Each number is 128 + 24 x the weight over its row's rms, rounded and kept within 0 to 255. Layers, rows and columns count from 0. Numbers have three digits each. The size before them is the row's rms in percent of the matrix's.

# layer 11 attention output (transposed), 160x160, rms 0.0906, rows 47-63, columns 40-79
115:163128162091108134155114168124143138164137136122149128100124121112081121122087135120083141127162115149153140087118120099
104:137092106083091117120197137191116182126131101102090134117134155116100116124096156109116118151169082144165122162135160137
111:139131156159157105169136136109111109085115122142118127137135121106132120128132141153199142122109120081115104111127130132
101:151151125171138131123106116093205065156146087161151123142124129142151136109117122122142145106096170129097105118104131091
107:168119122128134146132129152136112119128122124124146119111142167135149139096115133130131170141132103143150138132119157148
113:110159134132170173101104128068163079145162119118102125092134079151121081103111122139095135122112156160114156106101118133
097:144163153152152184100135132104115117076110147112117156106132128131181121125147105170126145133135099106075151123170143120
110:150126107149147107142129112129140091144121101168128133175105140131121127127135129104182136141125157140127119145098136128
104:164121159095147131076149139172114104164157125128146077156094127152130120117143141117102168134118142132192113117139145136
102:133138121129111146114097196132156101143137108115146117134078123166129122118112109151141125099115141104112116093115160112
117:139131121149139149123105110091145065116145129120163139148139134129148135132146139136158155141088168108097122129121179110
119:109156091080141108072139144173156135104100158134177133112150137112174132138163132133103115118102146116168127155164154115
104:154157132086147156123131144136112131125121138122148144099132139138145113117127121157117140112122112104125121133155140135
115:172129108118155106102134091121103164093130135155144160112141110137165152114093149109163133101118131132185140153146114126
097:109127113120111112135110172141156118167114098157139097104088131142091151130144135137169112105115158107105139146145128081
112:151154075103164128128114099174124104141135137174147101106117134113124111114161159142138166127107143129148135137133135094
117:126108094121115104116138110153103140159141114119165115173100142142135125133067114118129150103094171124145095135124147095
# layer 11 attention value, 160x160, rms 0.0977, rows 48-63, columns 40-79
105:148118144168148125087125148118108135136068115103158181132133115149092134131136111133120143157156135139125126157142104097
112:141125111114106140152112144131133122096053168143091109100132110109127145139143128172093141107100110150115144099070134184
101:115116114098062147138120126120156137125150156141103126087131156112116117114073146140124139108116168098128095084105161189
106:163150089145109135114116121118117132085149134148095131127147122103114150153143136126116133128126093120139144139127137185
114:111151126121098161152134119131085125085213175152123094162116102104143117125122107109137094140141157121133112115126135155
095:149151066122149146179130171133102106103124161160114135118121116114157113155156099135176111095108090108119150150127147177
107:096101163104097132128149130131157159145119119135097128125140182130103121112067163146077136150119166164119116072109132121
111:145148086147123117141092119139112150084145120123156124172147092097123152149148104048141089105111090133162078139152117158
103:116149099091134128170128137156161117080144139115122125144138105122177138106128115111161140111150117113162135137140148124
116:111132136091131111117162128114158123122121137159122116126137147119139120176109166107150115131107155124119121104152111117
122:112125131109166141157133090150140134080137072099186143127119171084113136093157150134143147108153140107144124125136125099
112:149158054172142147148120153115117137088144112131111130153114129106139129129163092102138107102129081114162114160126141162
111:133092093081118108147138138140119154144169105113138127084148172165106188102130174134136150143119153102162130101079137144
103:109093122132114138130120123148156138131090121165073143106155165129116128125095146157099131136133113110120142138103137164
111:100158141108112121136135120133151169099174098114136144162143183090148113091116168124145122151089153122147140123144091115
117:128117088135108112148142147154153128127142124068147170073121115107096165135137135104137098155108166145199117166138137159
# layer 11 attention query, 160x160, rms 0.1, rows 64-81, columns 40-79
098:134137131100129159129143158145100118125095136159124140126097137177129118123090153128129076135117145098158107120157142125
100:089120143181118110140132103096102136115124092154119135097158148153143140135158104142137179113112163163064112150142138200
093:082125151177132143135124126134151152099155101137111139154136110126169134144166132152126157126150147160109065149128093107
082:105085111097113162089085128139122121193102169099099098140179099150138125150138098144137078124156116112138105099148078096
084:060148120126139141143076098132132103151147118163129138142159130141136105121115089146126126139128136125121079088128086120
083:184154140111096123096161170158141158113126145149109110133109132130095167105143126130108096171145114095101160157101174165
108:106142136121189116109186131126139134129108128150094098118123153131150117135170105140150125124131149152104150142110107153
088:157122061156132135119114105125143115155118097099118106112115109174173120118130120129123142063109136111137067125154132135
086:140158149142116141132145144158154175086149119109149132154166123092112131097144106127161110158147115140105167143128155114
094:141143147185102124144106120118127103125136136124163122162121122110125144124165126100116210169156149157111166127072111147
099:108078152109121150091101131147134157143141074098078090142146116150094113108120154145169138148120147110121128142149131127
099:128141095104124127081150117068130101133124106175137117143148147129128103153137111144152107111131102122101100181150157153
101:126138126114142131117156134099144110175144141134084125108128082137098094176086122118096117129182137115171172115107147089
097:139182094149151123132141135058148114144175119084124122129121170116166112137139162133118108140111104124115170106177150121
107:084139106141144111125140098168116123094093097187197170125133192082135127122179099130121163163099144162123163125104130120
089:133102099117150144120097124105101103114136141133090095098116084163100107087091167156123055108111110128143087151175162128
080:148164125118158156122145123128137134133136130149125139111069142120098104128116096081103089113167168127115121128130113128
091:134150124105153112131160125111109121110071137172149143123115097111137137118074137140115141164125146142140129107122136172
# layer 11 attention key, 160x160, rms 0.0988, rows 64-80, columns 40-79
096:155118119139129106194121124138139152141155122108096128116172058161144114123123146120102162113136109138138108135149099135
107:151159128079170135142165117152152125147189111103129111145150114122125150134128149122116120117076158076148147108131138132
089:127134180061124140163116096144110113120144143095162104132101115145159104132122149137152147142109157106164100116122158137
089:096145102074201128137138109106141118128157103151156190109169126126154097153129143095115117125136126121102137146099104110
086:104177116102142122127114121110111167074102152131151119119151139131152138159159130113207109131134096114095090138146135119
093:147114114111160163078128123136129112179107138143101155138135136144128107163110108146101107148136131144106161135088126118
085:126113148083077146170170126176139096136108148101108083116140140144074111146116103078095092140091123115141115147126157133
081:133147131167115094136098108122130109109189141113118111143130141107161159096121153165107124062150121148127128118193126178
093:116133121107199175102147139130142141136084143164136117141142129129115100148144113117159156193139143121110126148118125093
095:082118117099094122172132149133147126147152146095105122149139121108164137103117108094158138164079128077125124092097112119
108:133153139116121111117152124130126103115120111134137108056116149105115113186134129152127122153155151130094128144162111124
109:141110125140160169133073145153125125106137110101120133130186080139157133130093121132101117106182140197136142111132162138
111:163116129112122121116160143111129104141102140097097153115183091185088144170096158129113078127097115097115160154119171138
105:126102122109107171130137138101130114123112105043117140141137074166167100128115147101143152157103133067143113160109184153
107:102157092134177142145117152162110135115155126135196153179131131113176135125149105108118145164099126130145133123138137142
094:142132110139130125109096113146150185134123148098133107122162133129133163097101133162157107080147135154111153117159098134
096:115152122144177120088116117089144119110090128164115120147154111169101081133140100134111161146146136186087109136118126120